python train.py --num_hidden_layers=9 --hidden_size=192 --num_attention_heads=6 --num_key_value_heads=6 --head_dim=32 --intermediate_size=768 --vocab_size=2774 --hidden_act="tanh_gelu" --norm="layernorm" --norm_place="pre" --norm_eps=1e-05 --positions="learned" --qk_norm=false --attn_scale=0.177 --bias="all" --tie_word_embeddings=true --parallel_block=false --init="normal" --init_std_qkv=0.0361 --init_std_o=0.0085 --init_std_up=0.0361 --init_std_down=0.0085 --optimizer="muon_variant" --learning_rate=0.0145 --lr_mult_o=1.5 --beta1=0.95 --lr_head=0.00566 --warmup_steps=200 --schedule="wsd" --decay_fraction=1.0 --decay_shape="linear" --final_lr_fraction=0.1 --batch_tokens=65536 --max_seq_len=1024 --doc_mask=false --z_loss=1e-05 --train_tokens=254000000 --max_steps=3876 --dataset="wikipedia_en"
Each number is 500 + 50 x the weight over its row's rms, rounded and kept within 0 to 999. Layers, rows and columns count from 0. Numbers have three digits each. The size before them is the row's rms in percent of the matrix's.

# layer 6 MLP down, 192x768, rms 0.0754, rows 49-191, columns 256-319
099:599565563466530521641488399536596492504532507489529460495487497497583487452449523501519530567436532522513630534422395470475407524539543514466470495461487498487445550527503445501605560575433502
096:479515386461532555501479578511428539500521512531502510509516505455461529550534538561539567505447455485434524433475393531497489408459520457491532419554417457493559461533487589534482525529468550
104:494460518516501546479498491524519434512618537431433579612480521478447469391458525430470482489466490490453442270527450387577531502483507466517542573495524479515546484467424515427488484522488400
102:389544469497554482454527555386502560557506549454527495541533448543495395562475510484475534449505508507503559539560551512544476477469493468506518427477528486532459518566553554464500540418625476
107:527419497543467469478498509452510486516546474426544462569496464444518492488461514426489515514496464465505531527444511567495540462511482532408577518566509543523500515526454467440470589505463575
099:479435543429444461588493541526497547515496482489477530466438510538495414469438544490514445516529534472468525428452491529461466527522473577496489465495492490480554450457490468501502535476578467
092:425599415496447479542538452605568499505436404518481527490404409450450485521503522530527536479586521530514501458545445586527564406527452561494568495548399446441471564515512517485485472514537523
100:559496486552384435428517522442496488526473465459444528519516430508492543511406467480578531574445554567505592587456518459433480480506471468363487456587492496495526436488473484455554572447526463
100:470487528448474547458489541499456524550514513477536463583471503542454616523475470454513504532516469490453439494495489628438500471569522488475442483354513471497467450461411587580571481451463456
101:509600514506481525575537559476467392437418427463528525451471439575518364507545461379367536415489466575447507562509483476463463504476505513504502565455464477457525435481422540518468649484452480
101:344500553511485536499456448470507532480468525509473448542522560537523521469505511552474434489429453580473474509568476465590545511463570474482545573542501494511492546556566499488392422532544434
105:478449478536493554497460531487469432553536480432469506515473360578495495520471526524539543583415567360427531449523558544442632464366440492470439374507479531347545428536506497497473494434581612
097:523542522542541387569468526526472463445452458528467495497521537594455546429513401478458514470483461453462414544504544498494424552460453461535518490408530508463538415351521511498507412475542496
106:603406577521461503440514412489456608449455425588533507546555545494487549495465498483432475501521521476468457484410370512438575502398507412581515416451496511445496544429581406445530641509520481
095:619556528493548538497590532552577521529474515528474450607476465510512496520561537500502426516527562363501526521461509519452509489446457447639484474525609511502591461557606505547400454490546532
102:531517509441443441416530500491511543548545461507483459556402470449556503524528551492570517573497533585512459457533478588472459451520557452477548564458474521566480453524477508461510486500385486
099:486576539521392519514524490571399521451485492493487486513474455512511544480548459417469571491397536511462435489502510563550546537506474462493477474563521498449408453488416557474467444510566494
092:532446446477467505619487451417460566509451422416532507427513512436442503487457445543593599425637443468579472474468519495451553494421430464513584501486445440497471459418549485565503461588475511
101:425470452526484409585498505468328599490520578484531474566533507401461481554527462488622455460589515453491557486563493487509434455531436525464513587576464458541499533508521458487592497547491515
105:469482439426618433458522543589418466463482523422552487441455483464490518520487469591461522476504559432526558525527414467625514419575516478459555431471553444382493476535455549398472449514440504
097:467440489499502569500518522558496554562590417462536459483500514460453425376463504543513568540604423466488604473458514501433508556474454556478590522551468579540629433531449533438545510501449524
101:416407518590546543513491467556447374447462469516465490558450493500493480444459570485583528445518533503498476509450506442501477512454501510512476511581561483422371524531454513467473441492529427
101:490570545604527512471480522513484457561528400517524515391527420438567497490528389506398589498523621496522464494451437515513369513443453464467448430563505519558448513550459436567431530510524508
101:494425494501570467646562465461421527477438528493426479518466436444507563469542598445373449504515520489534548489516474559448459596538544600498527449423506587570427575456527512486424442458519535
103:562457498534445536479408560529528551491514580501458458501539410472488523583511412459442528583469467542480459560433504415506568502447515556538381521525468513580549533642532501528598479432578429
100:516494565465534582484536545475428408422500425476527462463515550486483514442497551493528538467493599491551443468531561527468532543435486517524478583423550396513537491532454466453552444415559599
100:477539467462532496484530595438534509504537480526532511500540480567457478508532560493556489601511415408512592510511552425492462451437473565537529426517513473498478461566517512584530479547433527
096:469511493468528433504523508613461549473539457545518479487535524389501527433414452585501553417541499576485392487579389436549501537495415529455584443504512520420557489585493506453450562507512443
098:490504498517508486566460451519548463467550438517571439459486505440490559413528543547524493565558480540485537456514465512466464441502507484545479500585478497467556446482454520482624555486489497
100:543476506576477504459477479476516554434462459474559423584586578468503509532516463464507472493541450430531492559576510547510484492489494488506420483422549556455458560517448402458408531472480549
103:545544427534364540467511492550491506470448485548565566457477491418572581508500486496515451477548523592433519470444488428505504555497448571521576463446445500491493484465569508411473527560485484
098:480405463512559470493499436408509476507568557507503452499458450487512562519507442508585466432466534470524477486494495511419476566412502566538533549490550431486467618531488472481449442643529505
095:528510480449504493505558576468466564465489489513497533536501517552478529574446427397532484476513489460539457522595487618445442511568436487472538605490428506555487449488576495497449495493435508
098:429321412490542548559466505533518461504534450483521485492496516436447540508501480518504388528533516380493390511548532582487442438401498522514504516519504510512414456392651401552485538509510526
096:529548492538418535514500506569566586510492598496572457593540554430509543526474507476534579540591472475500582529595531556461428563475549436442457489505505415552443467493588540493478495499526520
097:566529456540557562501498576525486530564544550483515485536524533581538474475450331481524466495451454529607541491477540470550561515538497444449414490588536463571461500504546608534360399504481528
100:416344507540468481506513566496531445507442460498509546363544438479467458448496506474435436479515520424447559520452484520579495383482483499509599493417493579418588507476453519501506517449545472
094:534482459545444516422492435470519431495523541468507511425544478552511502443401552507648478440491489503493569501531467526539545450618400583479372482450533552406469480512474414448641456512554458
100:424521521582471387523517512530469497441559460456586592534581539596476562612480496453482440437483485483556571497542529614446484527482509481575446420363477499540527454573543393461524533466548507
098:531298529480528500467554514418513419560512454492497496579557653544497471426516441517447538653431528447548437482525537470550519493502499531473454492460532467529500468521619592544456554573516501
100:411575444579567519498469522445442548429479484498498509433496586547459483550555505571505461447528444434541510551565420536508489581460448503551408536425527598592431521517498483526530358488472528
094:414459486536586466497525558489514493485538503556574492445538462531466427515509530480507521556537529514513515510482495552497462590454477555446460531410537555439560447534472522522518551426516439
103:552478463543551494477532439470435461496486560541566476585526512481484568418500457388478522508521516449487577533453514453433392528480491534513509503393468535569518493467554467451595518652564571
099:430553502543514432450442466398465528483470413439499532488573555467468477435545393550447456513478548455540547421500423566488528509516428531529509363561482531502520462464431512517420510485491412
103:453481531492440516466451569448543548499507573486560472490496471498495432503519523557574540471530510526460521526434457534449451427547491536518482579510498479472554448418564483516424439450455476
100:444469500574511515430595496451522554561485550446410502504366454426510588481481510528498484492404522524423517427472502515470428502538535458609506541528509485541571518431510500518492449544504435
097:461420498517506426428446550470500546524533511512483438512487630512517492564516471596436498497414529476515445562482559506522553620532506476427469467598558468488581496474564571570548449513516522
098:554466442471578551503444588467459440491486536509534495533496477554460509565550460588548518507445528508412582456513453572465538452488588493539502487500422561517497479447548496542497497474439520
101:485485516459573480487579486552567483556457401501575538552547491467511549483562453525516558456584543445430510533439496524563555545462417564567484516513590502466547533511553475538518525493474575
104:532501524463459517422611463518463553596518484550469503422549399481496527409530521543518424509464448536524422513525477512411457538495589567421500423512590511506522578596448582483554472481511527
104:501504542411508513451534493483609462520585447450555428450496499600589531534553387642520474512520435542545550436413463509425488466438467478489534496610460554485523447509556506532465502576433398
095:480498481553483507578488480468538461471494473504472507506521505429432536478504467406496459487457500427595499471400486474470501469498488539579531546478534507388481530423468487465474459438622627
094:438525584518509576522607556511473500522559583492461453446524511485507513461504632535493464434539468536554528461447531547563576408512556510489484469548559471474453490490541636481520571456486447
101:521529458491548563469475484431548546524529565470493532529537483444405528493613496541578506486423516505430527503472493476494603452504496511446504458467474521449575461427444504541386441480539566
103:513573446495504543486438577558519575515549510451489498499470504586484504486537568434585495523612485530428456418572463469585514498524474547491518470445476557487464536475489529482526458608479560
099:480505549520517413529548609539502485487561487598563427595410551423479461520477534550442507549534498504440492475511483516480533545558500571482422551487489451508503548536494519540575465458464470
100:505488544490417525544469517416602499475483484549505570519532498512590521547355484561493589533523523615473450535469523484440525527507536425545517447458524617525434524449435438549444493553449569
097:440510467486577467498495448605550540540550554469489503564510433492488521502547604519459426562445479552514566501510447584590426518526508433453487536618545509450401557606497509562465576470492483
100:520450484583502537566467467509535512507529451491546398549506473505509541515378504559519460558560416456550527489516377418439509496558549482483568506433436511515508416515420506576502411536483532
097:519509516541593519519481599514470542522457437446484541436425566517469519519517596432513519464443554475554490525474469481515532433533482457474599460502495518527487551472465498539554566525512469
104:533466489436563517510461448513525525512474508477453510449555545596521517484443454418504524440505484459540530479516484491538478497452476524502551587430521511577517584485439441511444485538458520
104:471479471559425459516473514495621470466453463523481412426498486534501536439530410495596473386459502541549381533438556508536353540473541512524472529496469491496504590468496494501438487487578449
096:481421452452491501514514526480421427485496528546444530527530468540604563514451504549441555463409587486519451548481505492575487406548488460497500532454513475475521505458430402514570443465529530
101:535481533566614496438453473536531530496470472440487527495516490517526507620540526631502450438549426560565568475528538475542529505505497408391553476491536548508480519513465539427421504514526519
100:465379587409426447464554606489550433430499399493523568566498531581513435532515466491519578607534558559503497582534583482565518475482559481535515553556444511564472442487449551543530560407528480
098:442529433393363537531580527523420556504509459475468469507541450468527458604555562540464447433542486462504504558571531388442484558531418458565530521440536477549457546432525488510585562581476510
140:443549495510514455448495558554562487457524516460538542436517526493526508457441487458431491540454556438529482557480566475489634518503498508450489508441562528527443561509564548542505384512546484
096:499479510433478491483449487534546482431437530432460517437459477436518377538414490445564451489454580462531537445457514426505519561372571473606532473459527582544610423461536503507520537515532569
102:522440519450514428527482482550495555515454444428539449422407501448456412514439501471598468494563504589421471415402442502418517426454543604526494459506517469483464481473554575512532513503431504
096:582419573475473597528480488476488413472475628418369458489474555493528492470497556469478473560523488516461527593465449567492536544440411462477480499480441500487585463447529483542495486504420468
095:581507516402606546510514457477558470463497550421520415511454547498503494559462498606495556498509435492418440520428506511466514540494473462435584515420497452496543576570490479535442511460482525
100:460483514494508427512451511436499552511470435473456493466449487515474471563426319481458530444524469554572561550515531533510651470498499469504581463435473536500534455484597473528373504571480463
098:501452423465435481519442459547506427523564489505506383466409516590532501493504492533396498441522491483517534435470464443551500458519467495576476544513498509510455490516554523449513443475518458
108:604603445502534552569428502577479479498546481452467490601428484533504531570506569507522489449503507613448575548508515547512451429429535432460500547473519571437646527391567450469553525452539541
102:499449584556437453539588490461520502520535577537492511481548522466526457530525515468569459565441423576491490564406499441595464475528545489495606472444517489524624546442542535496575617521488526
104:535502503531539406474427573475483512542487442570484533508519541460531548516525380499495514423503401500525480477588471499471506451506583527552442496565562532530495519549508510542494399551568457
105:503520488578555493463469516463502438486500552561487490530571502490535440507462472548519570555430455460472447475467551513425538496539400542597476550468487465530448528563470520531428484563505432
097:561499506460436520533512595541491445604509511503425431419520492502466505467510463508537525473483498493495540486539558498516522538485481500532460511589543464515456440512384494505497519497394431
099:433581506466526459531517502465462426485495470451534566552511470486512500471532483488534561480487490549549594568525494422579570422534478545599446416526478586470576484576553540507545445524473512
099:478585385457442601561554499500450432535516503505484484448447530528489468616492450448514482542523466450521479512543496589437467538465528450485471552524477568483398532445474552597548571488530553
099:443508476514536478555489452453396539503495530460400566528476474450504487533552477457428466429589440468511521491472544548446384524539476443525578534550444531493429567430535540470422537497429528
102:438520492471528514476429456524497497536563494468417505496454464473495518586521501481511600424541497398503520541538483479485496484521537575467550545497593429481468532473512532464500410534571600
097:461469454504472449466456491585561535539575467519506550581469545568465486499598540493500508398454647481467428452479511488551493426644495469583422552593440380593450527460514446552529446410434489
103:509514453417403572502573554442525416510508513442420492516552521440445534517547645466527490552480522508489463503556487412445460435419450555428544484474492552500489465474476516455543514399390505
099:464450557466502561548435459543474478469495559523532537577420518515538474563483462439527444539461539520440459537417499556562400480467547550472465499403436492557499588508449561480549477516480553
099:444482465483464524525541471519469574573462508452489480553507417497551512446416529464509510576484379606505470476473499471465450515458515471474457519402498432402579491537503588487449605461436515
102:518469662421537562526440580489430508435435541565396586525442554480467520492548434515524511589494501456531506543551544454533573520515506416476520480506579515516523492514436528598473495444476464
109:508494466472617399511522508492589463508504554488534524503540566543503459433427438559510599384457397533430609481622543496543474465495503526521614552439483427524537495570516518516459479445605472
099:508486477461550466425451461522499498522485519587555457531545430587493429456527478516595518462551449519459467463490560475564497561442532552442392503484440555481524533501568503461542547483520442
095:393510508432578557441576469500482553556506443457539521486498552521499491525436549495485497514531382524519545519478548536623511572542463411563540426516508442660503487565514486607524449517534483
107:579432492436521629493564512481543564514509419591485392459565572474519501500405462510492434522483497434511515474505488580486524546529488449487411581494490595507462509407437475560534467436525510
098:543505474622411510413463410513518500481468498484465512478495628558519561509459540461501513481506479522464533493521472522422484498578518533466470502502513447481409466417441384470500468557538550
096:396460437477552513530468484493575443429501490421572528491463482458474496500502497574518312522447466489514482578466502493504405484538481466512488449556445523616538489453536434561432596452473484
095:482550418386527479540534484468487561469470508536470541503492452410441533549478554572609494545543530589517504437513480486451452494466502497439509533564525407510489535546551458563538490504461567
104:507469482490454499474581542516515611531478550498464526610399500532457495519501478537470479507538491558538517465511487519470517441548490450452492514484579478531510462432551542337502609492515426
105:493446549531447537474505456448537531484578548528483448505492487568493541554482549526520508565582553509477563404461485408511422455514531418432398483419550469421450417523477467524559510494462588
098:533565480499560591572506512534494497532575542414502517563446524462508413442553428560485537507415509518519459457518493613484546521528512521520498512562514495463488476456545517566395526528587474
101:471439465519387482472475529552542464592508510508445506558477535537490525546503516574377483498415552426487499464547509440464514524633555509493476642420637457458565460430444545545523537581514471
097:453471471492565501541618478478532536623366463480504571457520480398486484442539526513621510493557511544577498515477596472449554554500471477508406471524529526430447484526488511458473536516544507
098:487574471561577526553456530448488470426501514528535500546454533578509566452427498522580509487504475511425514459524567579529524371503551578503500457508533501479566518508427495469462460443491410
096:494483487418431431428510526389536537472572584503448520399501524527611448517552494476511448441479470548446474516486474502480579477443617481510529576463500462522550523448451438658522536491506550
099:541443582458415455598508487486455575476474424581523560473525485493452421495502555453563531505532484616508497545459562475397495493392502518515527448528525563469436551540587491485461565444424454
101:545500510416474414568449497453497517604502509456563510525483431486595449478509538525514502460532489525361486503473487494484498412430529486435438440507564659481570477571521463421429454574397443
103:540525540574418505503524509539510443465519529577462527400539447368442497470514396491428461494501514443452503506553451542430514453492382464452490496465497480465537527522550485525401529491487433
102:539548430468541436391492492556388544513461534505560463552489490444476566450553461587470539457581436451523413492478450559501566533478556520531505573579459413485514516490568472480449505553447578
098:542487511481481479520452559471420415504421502619536526501523434440511446421533606539500595489495549366595498492369578400595422518593503492524472481414512421471512419539463547565426544443475479
093:394451545566479612547546432464396473520499451525376495400543502427487454505538455533528524515434482519562488452489558489431472442431506527440502515497562428435543482459493447589513537504502487
104:505644549510542449475554481523560519513472426486484567569523540509518506520486557513473537493557464465537451517471583508471488523494522456511479522533562494534523485464517556479460518554559459
103:474482513436485489461515453485500411471515596468573503494579513487509513481451531550509424404554485536496463455499464492607518514449404531481502546508470535470541478482443508464587505517486422
101:499580532546469476411526508515494481540471548465546530492500444467463457482542436481505524514516485505486527489442545546551469469457494385508494529540479543505480570539533534418452507537490538
099:493551454446459544511449541455518531429476586505407531531579474418488458490505480480522610568460571517505544436404571447520466462586599537527569548542448499557442543589580538402582513497521550
099:487516453516439436432469491577475490478506514483423584516568448553440453486563498539453402452471507512532604485536628521507494590502512505467505454501545528549416552514466441440458483520596478
103:466455491531478382484408498421519539551546498458423587471541502550587447505434588501467499451491551630544505479564551507486484584515520498480417508466512502433484567508509601528498514441425497
100:531639446509466497515435399522511459543503469560458543576486468502576524603481543498477522475417476494591521505497538531488494537573453484527482574453503445507518529488474555521553501494496487
099:539512583465550501433533491505489553524468449529606553489453465514607471454542423468541542456409533514374440474507494393478536628611584515455478407377507587476501483530430456512487423528461469
099:531551469454463537428454511450395471456478604504547489514519451572581416497522525567447496564538542509555512485504532506518526468568510498534547467547438423511523543498492511496458482377473506
101:482488469428539433485440438526476478534537485589542468434554570508560521545528511520476514514519494541508458583475477536539519540478542437484443464462497450482493528474545550483479462449453569
103:523524545543452553548502379420526571454446482463486590446469482567467514541448534460508528475491571499475393546456444507448556562546559467457531515429470515590562531400606556408468457492487467
100:584491561436529443590460466476481439472507531555547553525500515530480551523427526417523423566490523494523503485608543599477472521551463419570476496547467368558613431461473524618470499600477532
103:567523458500510555480534501522506431528440481545581507474490436489450522461473594522529508491407624517494533506499469529484457445574554591580539485568434472494514515580491477474597504468538486
095:499440497394482409612596476493569569494501454462520455390599531519506506559571484466448535545471505492505485481464516502497496565637538574460408553457479503585471599502445459517523520482542554
101:643574551506532429546455458489554488479492557568533471496492466386481467601554513422576472447519459443462537486508624565480521600468504454579429465502579535502518568535278453630526486515433545
099:565409484512463532438442476446541501476482484472507475499554536481463544527512558490460472508490518487514486535543453498520555412552494463553418536439550448595507524468516457540470523524492460
103:473406432439460542531563461505534459456559412525577414546478513431553554555494489486527449485499522475464538460464550485528490527582482582436548490610553469551516431506452490520498489524570561
093:598560479470488612414533500508618489451473488521605514537637521507328543470448470443447441560538513616519561479577474510525437548565568543478486460507479490503402470524478513457478448498562502
109:519524526475494418518502474477538456534463404510555528449544525557409407454567530539579462438549521569541537581499482476560450458489502535490512548521481516478539591495567579537527457402543453
104:585487508551508509440506440523456477512442555444436475406469458453465435483443419417555492492502539471537499398532464486477559472508516518525478540541403421554513498488572534471491512526451489
101:487453572526478523454481505465568437462556540549468494471537481541430516542408505585512586609560511562484530502491563488626547493563492493476532538564441415498538459407525489511528468344503497
096:448505438559483564419526411505472496539394459505469539427425423466526552406433557474424477415540518420409530487496610446535504446501448522552529524531586518449534485475498487495539500419451524
096:482452499507481502565419581542462501471465453544519527403508500580511522478428539489450494428534466604395583628470506496546566511582545530475463547516484504508535425586478657601545452527493584
097:441538578519486511481439549506444564516601556419497523557532537575495435556533511430520560559435560502588544561463500465476489423457441498466500556551488488515520521521542542406498487495493535
101:492489545498430542412411611537504447479470422494570476524605362505554522379507467465545538519499516538458539538471614467514570467542511572415517448587476438436554501551500553429535443499439512
105:514540473543501512544528492537452509521428598517572520466528533492463508440449528559423479385570400496468538555484464484521490532519591438553488593531508586467543524573500405391513550426559468
094:477422464412545460511508549460418564495545499556570507502449475556436528516516514462464463610478619485492455528554476502478510512404460559543469494490397663496464463492407500568512471527447572
093:578589424565454487438482469466598618545545458467499549496456427497499478395523542544471413512554442420504582480490552436529495454469417466498512552495507510511514538511480500532483494558476461
100:541476466439464480499407536555510539444512549485509475450492457530473479600509559446551468449496558519353496517453521461545568531482485463485544549457428514428444468527492447527468535526528517
096:562516421493478509489461408528518469504512463561540400530522480458469493487587405470493430433532480444561469392477431464527510573456495566468563486474484567601496386513461527462482646522441480
101:504579543580567536577526520537527462433416470545494455397498455582546534578491529516475540524549508413486560537561534511399516511537459562477460470398532504462487470445592424506493518445536531
098:485500502484563415525368489518376501410456535533551521509476455501521426442537513482485553593491485329526535420439532533495467466533509513463450446393444487499464538506502496475525512509503487
101:506544481466473471504513506505440531553501525528432489528500475455495511390484521553553477405530483539587438500567564520500498521509424578416451644559439442550546476476516471459531463510532532
103:560570474511586501420590529594586515550534510494498522442457480576593500427579615457517478473401380415438349443511543515528486499441537510468387590499474514503502451575616403476467468503462559
097:424480543442434452472561453518559446485519475511467535578500430502345470416461653396460428436539522533535466514506489479569462580509504587536532378388494477473471500508555424493517516574465467
096:453530536485505536532425489534541537490500441491524515549551595477506570542513499495494459562576420579456411554494530471465522419438443491483469449485551522495474443467537444531488469516546471